python train.py --n_layer=16 --d_model=256 --n_head=4 --n_kv_head=1 --head_dim=64 --d_mlp=704 --vocab_size=809 --activation="swiglu" --norm="rmsnorm" --norm_place="pre" --norm_eps=1e-05 --positions="learned+rope" --rope_base=2570.0 --rope_fraction=1.0 --qk_norm=false --attn_scale=0.125 --bias="none" --tie_embeddings=true --parallel_block=false --init="normal" --init_std_qkv=0.0336 --init_std_o=0.00593 --init_std_up=0.0336 --init_std_down=0.00358 --optimizer="adamw" --lr=0.000953 --lr_mult_qkv=0.5 --beta1=0.9 --beta2=0.95 --lr_head=0.00819 --grad_clip=0.5 --warmup_steps=467 --schedule="wsd" --decay_fraction=0.618 --decay_shape="linear" --final_lr_fraction=0.1 --batch_tokens=[32768, 65536] --seq_len=512 --doc_mask=false --train_tokens=477900000 --steps=10261 --dataset="wikipedia_en"
Each number is 128 + 24 x the weight over its row's rms, rounded and kept within 0 to 255. Layers, rows and columns count from 0. Numbers have three digits each. The size before them is the row's rms in percent of the matrix's.

# layer 7 MLP down (transposed), 704x256, rms 0.0508, rows 372-405, columns 0-63
104:129118101135111131120141150152151120108133172146132172125121148142159108154138154143156125102137111141094098126157149098147118123066130161106146073103151140120137143131142142107162148164181132
098:089162140106105119152108139096128103116117121093125142128127150130095122159139101109136126170145102155120138129111081077154106069139148118112123149104133113175112139145151174142104111175128137
095:110144130110159160172139098117068080122099116125083138142140129112112132140155102117129148151129148104148165092123073171127133105128126126150139131142102104111115150184124121079160145136086131
101:128092137103060150098148099078117125113161086138102099154107139136156153128148111167150083111104115090099141122167112116114155134131129143099141143097116128128116125132158116127098114134104143
098:105129134157115128168126131125099166152124162130129180121099167148111112161114067142134142187108112153134128156148130131138125116140119129117175142114180147184145136118129171081133130091147147
104:082108100138081133110124105134113145104115108115112067131138089123103101106128081121148099079152112163133064138096210137174165117127140138167104170100117132126118133081136121155128161139136084
099:120064122146141131110126113137105119104090111135109159153134103130142126146093107192194131103129117129138136132121158129135106107120127105087157152133102096141128120132129145081142109144121107
102:136144102137137176128141126109112114099133107155094135116083086142150123126132130073114134144122147155146107105156104184115160154109097128128090096101107101116123077162141079097153142090156135
099:124055135098106138115086138132125096100107148119120129110164150138134136119101069151114143103123116112095168103114136149139122145143187111138126141126081134098137173128114109119123120141123146
101:133122132153169157096099144177148135149123165119112151113114105077086164116176125182111150135123123126128135133141084121119121142121148136070120167135130090100137143156143145091154167123131125
101:144136119114081112115100147166130143139110154104084074138154122139128163091124099113100191105120109140128101156122167126120142144137146136146087121116121116129127153118156162127163148116117138
101:153168122140132103149106098127131129145157127121137160121114155097127106129128141149130081151103156122155081169143102124165157152174125086096133135098139155147128184068128136116116136117135153
103:172136110115073126116104133138084146146154129081118122165133125132143146101142138148089118106086134131115149129148106128142129148103130125148169143090086141142118091091146115114079126137154135
094:135102153097161105160109111126082106162087118113117100141104150117137072122120099137152105141116131113095139110142119129127128154145139089118116158160131162146143132136123110190145157148100146
100:147161155130088148112109149121127171139168124169126157113118122123150128169147167157134132127104145096115111123134152141141123135137133151152151099144126144174150135097132165170119098100161122
098:150105143164117117148104138188135128091102120142108169119138129088174144117093130110138130121121156141102152151141107138159118115119117141163143133094139132121115099182069146126174174143113147
104:111183096113124146116140126132085096151102161116147153097138147168102172114100117109124148108137100099083120126146102119101071136132125105115119096100145150155130097067119133105160134089106141
100:088170162159150119117114116135140123129090140132119194130114156114122143148150099099120117100147150156100127143184108111148125166121171156135149114115127201137127129127130109123105123156179117
109:097111127119094098136129156136137101132130090131100104091132129126128145148119069172126154129117045136155094161120088104117124124120103132114131125122128111119175111131144110154150142104132137
097:136084122132133150144109107150149134128147098145148137101118113125141141114089114154135197081101116140086131136146142160114116131126161160125153158119145143083143108145101141099157117097115096
101:106071130103118142090117119136140132148111120073116127152144113145124113148180111155119110137113101141145135102122136139110166109165135096093168140142147109141118123130129093145153152149108126
097:085101114101123154081140144103117130138114089151088103146088123128126166097106117131115174090144134118131140145159092129149145134136112197096150134170131129079111117116126114114162114146136148
098:117149125096100165155136154129120141118062112096108070167135117112126097164160137144160121098090128128146114142168148150105105172129117214093114125118124164131126109135122128120135130148160147
098:086096140132076097124106117080115119076137136129084124167140160131119152113095171190113127118149108131103143125154123125123103113124134138139119145133121115146138107140094127125154103109123130
103:134086164127126100148124116122133133087122178165106136138105122125137141082109118102079161166108114090105092161079123106153149102159118068126108106104121103115090120166138134133180114132101135
092:108076133149163144102123100164148107136142146146088133094116178117128089166146126134122165157169109116098128076147076149144151124158132132145137121146136139105131122139164131114127142125086136
104:180123143091152089169118137128122145163111139160118154143106187124160108176119117132133124131141165133119174147152175101109130136087132133134116143128147149137124130122171119151143125116126176
097:149150129147099149135136167137107098149149108152164133152137139107155085125136164103145151120152128134096118089147157169116170132096132189103139122113126136118115100172097088150120145126127142
102:094086147105144148145104103080118139152142133092122168115168159138135162097089101138175114081115119127110142098127149145125144182129101095160143114136156128131125091095103138118125133109123137
103:129137131133093118120157119128104087121161138140131142115144118089097163095117130128119105092138143132144115114118127113145135114150142118190137118125133091148182129159141120163187143120153100
096:120137111151140152159107075175116127141147088135108172157130148124144163124125120134131141124136096122118133156085134091118124146153124109163138113169166149162117169098129141141103157107142119
105:122137135110155147143131071108129142120118147152130145144101120084113158168140141124106136063118095138156179164112116128147159158129105116138151142107104117126148113144162134154121145137119178
100:113143116154081140131106132083126103113108103166081128122158092105112124148158120127145119104113140092160134126167158150124119137171127136187121118148130119125085136137142096120111119131134117
102:119092113106093141142099126129134139122107120138136151156124116118147159138094129126082157136141140172120148176110127148138120130174108136097147122138130120185165134140143111127150088123108153
# layer 7 MLP gate, 704x256, rms 0.0576, rows 373-405, columns 0-63
101:145135141124121140115128185110163160127072078132112096097088137158108145131107086160140134150145117119157114094160086068123128120123123149083104106145115102111125149138136132143069104132138116
102:149089152131126135118161127110064121099113134114112134111134121095151127158139152141139113143099163103144126142179116120115131125162154182104156113139162109135131135159043162127136123143100151
103:141144125094110132150079153159139131102120129152160123097143106148176172104143115131163141131167160110110173105161103129127126122145109110119142090086086140138143124118126098138101108106170155
105:157116120153115125132173146126149144179157141107152086124123136106104124161116144090117115120132134072113133139123113102141118116142090163112137141144121114123106081151095125181161111110180116
105:163126138131146124108179137171126108097104116122165149166157132088171127104138168065110122101167136099141101138121175175067119156113088111119173114096067128113113104131155145130109112135128132
099:091124113184118119106124125117129144144130158115120160101155127086146167088148174138132122110101133130132163126139129159106108078130117123113180128107113140114117130148115156160156123107127138
104:122095139123141107147150109140150157127061105147116104090148122139167124125135119123147108150147170104120120083109162139138111128117137131102157120117125135134135129089103099114147146100124108
103:148121151095141141155135155098143089122113152121104114100140168116142133143130110143113158095084153077097111169117108141135158124171133116093130122099141168146154127117066175146153102126129156
105:125124168124106163109096138138154183127089098138165134113144148110134125120113188120124130146126093125103130139126139120136113143125108123092108099094137092112116150166114115169120128133082115
102:078115113124106097136144127110125110140128146154133125114108107110124170114163139137119094110089130114114111150148131120177128150108119117120110112115111116143114133110070145144121134125149079
108:109132137138141170138128115120151172145112114114104140126146125104117108122163106134122132150155140071124160165125105174136129121130109113125115114110138132130090136132137125113133144126147104
103:150119108161129164105104133103137148173127111118123074131165075147127104114129138101144140091152151102093132120133119126100167115131130081096151110137107139136172101119148093141136161166113077
093:123122079132154137094137164108107122103128148115096145146149152156132130127106109102080147103114116124116093180129152151150114127162155168107147127118152135095140129130098133138149109148166152
098:129131138116113137134107128120158145106102107118165112128098168112162111131121130177111131131164144096162093163111106123123093090142101078106113141113121135135113166139127091126149086180130136
095:137125093132115087125150151143125122182121112114134157133120107087150158194104140109106114128157143137135107119146127110134104127100156141103186087187118126142127127160090166133119124115136173
095:146131106136099151126156126092106137167134155153159143106165094133158177125110128134105159068122075109112151155123112126132082129147122132135129144130144174172170118142064113113176132170165119
098:104084134119149124106148135157167122184137101113141134100089095149130106125105134119112121158137143137129124148192136101114104151134148117129084106100164109099167092119118110113126088121145127
108:105113145135138167118163133101107091116091182064122176098123129134096175141171110166137115095139131113148124127122113124129132140155119130117157129147100106157156166145149130106179148095162121
099:096131130156129123132106148116157129127088173161144148111135129120140164069113116095153120128125134128114138119141103127159172107115136144109090079124150097151081116120075152123090151101105102
106:136093092170145113165117132146186168122125152105113097096150117127120116142152120097146134135134138108162105114157082203137137065109108087089136140121130141105132098124129166168110090170152116
099:119068148144153172163137145183098126126088155148150174137140176120207123137134125123089130125112080130156138119115074087145141132125149131138138124103157128143165152160126149107136154122142138
099:142118145114199156133146123124110126143130090135132116140150153167155121139077082083108156123140098132148134095131163134153151162138135091052150133141080147110138128128085138124135138150139145
098:130119118139125172103178083113110149125117124137104182120115160127093140140149072161165134130116145106122126144091139109136129133163131134160129105120110064107112110143071156133110143114104085
107:140114155077103135139144158096122150118116113082160153090101098128138124109121123151106093152110127117134119155155089112116137122168142102146137090105141113120135091151112125119126106137178121
091:149153106168146099155088113117134148121137153135153148153137109119119150101099121093097069156080111136104116173104158115140101148121130130086150119135154132138130130159161149112164066180142119
098:153115103096151155120123121116139069165100146156096164129131114091123133113138096083123111089140154086103117088175129106164120160152154131138149094104120156151120157152112129140112157149101165
097:152157118108154145138060113151107128153118105118132128074155083131164136141130116120109163078117128130176152106116116136147129139113130099105093139116156139117138144135129149140124172120136132
105:125078097119120144134139130122095118119129144143117076105149153122102167083098079131151136134170098128157119136111080114122139128147129149136127135159139139191138105151126138083174129116141158
104:141127168143094141188148150148125065112104205144104168076130168120139122165127099102120128091139148118129129132116102111136150124130151117136148160119105153078135108125110141131146142127172116
093:152111160132172144146149152107114148137123137135108109108197102124148119127095145079124135160147143121119120132078146174104113115136143144070164127144122146085116064154134106108164136159126102
108:116151143149133135105119121172108155174107148144093140127068117140087113123144106127121141156161051084105148132153114190130077115131154138120135101144139144105126118165120113151128070110135103
101:088089134147105112159114174162088097114102134114106135155123100122152121103134153092165127112131138110133130121122138056117143115151115151120130165088140086128135109135099184129154128078146103
100:081143120123118125142156148175149130160129117113101148154126148075156125148151102124141134139100101107153144161112172097153117143180133119151129150097087109155102135108138137149138089126106117
# layer 7 MLP up, 704x256, rms 0.0567, rows 373-405, columns 0-63
099:130132146110106121144127146123154109117117156127092121086155134130182166129186128115109171140113137134131126145138115170133121120120110094163143075152116103156111145128084093146138134065145144
101:126116128139140164147092092121143119141107133120121134097101098182139116126128121118113177111202126152160162111104122142179130149088128098116102102140117135094121124083149122125108168133148141
101:172133138150110101134127179152150137102134127108146107146142167151113118093151155140159102126126168155106139112106105120126110107134112111159178144107163106105097118150098148160100105155107168
102:070113121138158168075113103144136094124141127130128155108127122100141107124140127141152135131116128153148114112089121122110163132124066130129143120156149160121142112137111128106125110175129153
102:128122111126138134101098135120137125110146107096149159163150161163111143124131120070133138130120118135142147104094136122123159135170119107089131127105126097159155133095147111104106139124140144
099:140122102103133111136083109117120124147151144165164099129148140109083102163093121106164126135154103143174087126142136136138083172135089097149118147100146091137110115103127120146127124103140135
103:167145131094119124141116105120131139136089122085127126118122112116111136139120131115079109097147109116151114122131149144098135134099091126119114145132098129127134089130127078162125146076106144
102:176159119131147097140095131140109141146176146111137128154155106142139120110128155114094126166155098181164117110127123141093138133128130091128093104147107106110121130132160117086099086165097128
101:162107110106128101141088098101142161110134140106109122139169146098112125122112114141120108197089139156123102099127160075145150124084121072108102138098136094161115111113179161143108141128110090
101:145112118170172145168111142143095164161135117134088128128145121087127126129127143149117124168155136132109097127096113125190149130117150099152111092135099106093138152158150163114109142088150131
101:080157169130103073148097126093098137114099133123169124153120089172105129092134127103149121129148109091078159127186178126123107166102129146131138177108107142105132139110098132112099106131114110
103:096084139106148092140172134093116150140113112112098093166105123110159150138164084119143102198140127128128130144135132154101177132135129166090116147167154046135119161147148152155119131158105122
095:110153158132132070113141107109118078131150113129158160142141100067112145138143134178130105135097128159139135121106170135123131139130121137161121140137136083156152116133120097110128142120091104
098:113154118117129132113151145091124127093123132151120137068124107127113178136131130141090172121131115145139146105155145107120148120126128099150120145145121134121126143152100143088148141139182145
098:123108115117145135133129139107129103098139114101172113127129111089080138126145083169156115133122122117113129130175193100126108099163133117134101127100172099087118150128159164114114148103104104
100:084124158107136124127135170148113114182090149118116126111110155137115099140107129108178123170132105104120081089130139107153167114086156134152153123077093126130100136134116111132138143071095143
099:132101127150083131138153132117137118083046119148100117144146153121137141165149113099126112096148149125109130101111120098128187121107105133122130128151136143108157137094137107142145154099132181
108:153137162118170114149120111165165122100133149143168096128126102075110149141127110170114131121141102115142177114103091171144118111093129111108175141146120105124128103110112133095131132126103130
097:119148073133123104142089123122085068082094126099133150135101119100129111161143153104130173118115101146140140156089114102114114103118152145183112110168124146108173144149130152110132114209132128
102:174116136121143135102114103160077104134133144113122119145139124157125139177112171132110117111162146124126119118120112106143138154154137150118124161132117119088148144123111113109154102082132117
098:132129124174111138160136113150099092118114131131137109142114072121110116092149100120131109077107125147122146113130158101177092152096091127161114109151168125113140117119129125116130123110132138
098:128127109163100128114099131130195180143062144148133122122138122111105128150148093145109137120147114098122153109132112123103123136100090089114124151155171191133147121123155137190151139150144145
099:170119142148102184163101115139148144120115166116143128118152122100128136126143116090108195106096130149143114121098111175123119094162116129152134144114141129130106133127137101150121065105119104
102:105148116112127086100120126134145133125124108142154148157113141128103127148103119147124106116078133118109125128156155108139120126107155144157098122112110159108130122120122157121065100091098135
090:130149131121133088140113142123135147094136087129131098159130116156134175120140113118150143106105137120116178185117142102100101154148086126151101116115141143204105148106068145137164154116146119
102:133138141121173125111157120135168098126086102153099147147131141093121107115129107074116109099135217127104097127107124140137149125121136163142160130124121164122101113131115138113112114167099213
096:144149149117126110123115136136123132140115140125130150133068141114115098115088125162093135105120099141131153138110103091109104150101102158144101118163107118146114170077107139101165115075142102
101:119120131110155144168160123132111151089148116118118116152098102121168146138156123099113178114095173116108153137101125096117117089167153134135107101122113175128114145073173134122164159154103135
105:111118117100134171135141131121145102120142166123144155135118105131152120141100150115143124141152095169120129158137094149104108113163168150131138081124080106081106125117135139188160166126125109
096:134117132134106148109098127136136145130154091118121114129135071126133141090124146150101121165101164133148127135098164137100168125067117168171066154076111128080119121127115101121167136126130132
103:166155110132145128165146084125106116115086096132134166137140120109171162181093094143121141106085080141127134127113134104172105144149127093121098111091072118155141072137144075079138159127147123
100:153142107133126133158161144150100137085147124124129142164164116086102198095114118133141199136143104124082115145119139184142113148177108112159124132150134145119167117117116142080114124113124126
103:110145119142101145125105096099119137171132134131099137099129130111096094125097103127135106126157137139135142183137110149130123097110127115122160108134118136132165140159132143116127166142116099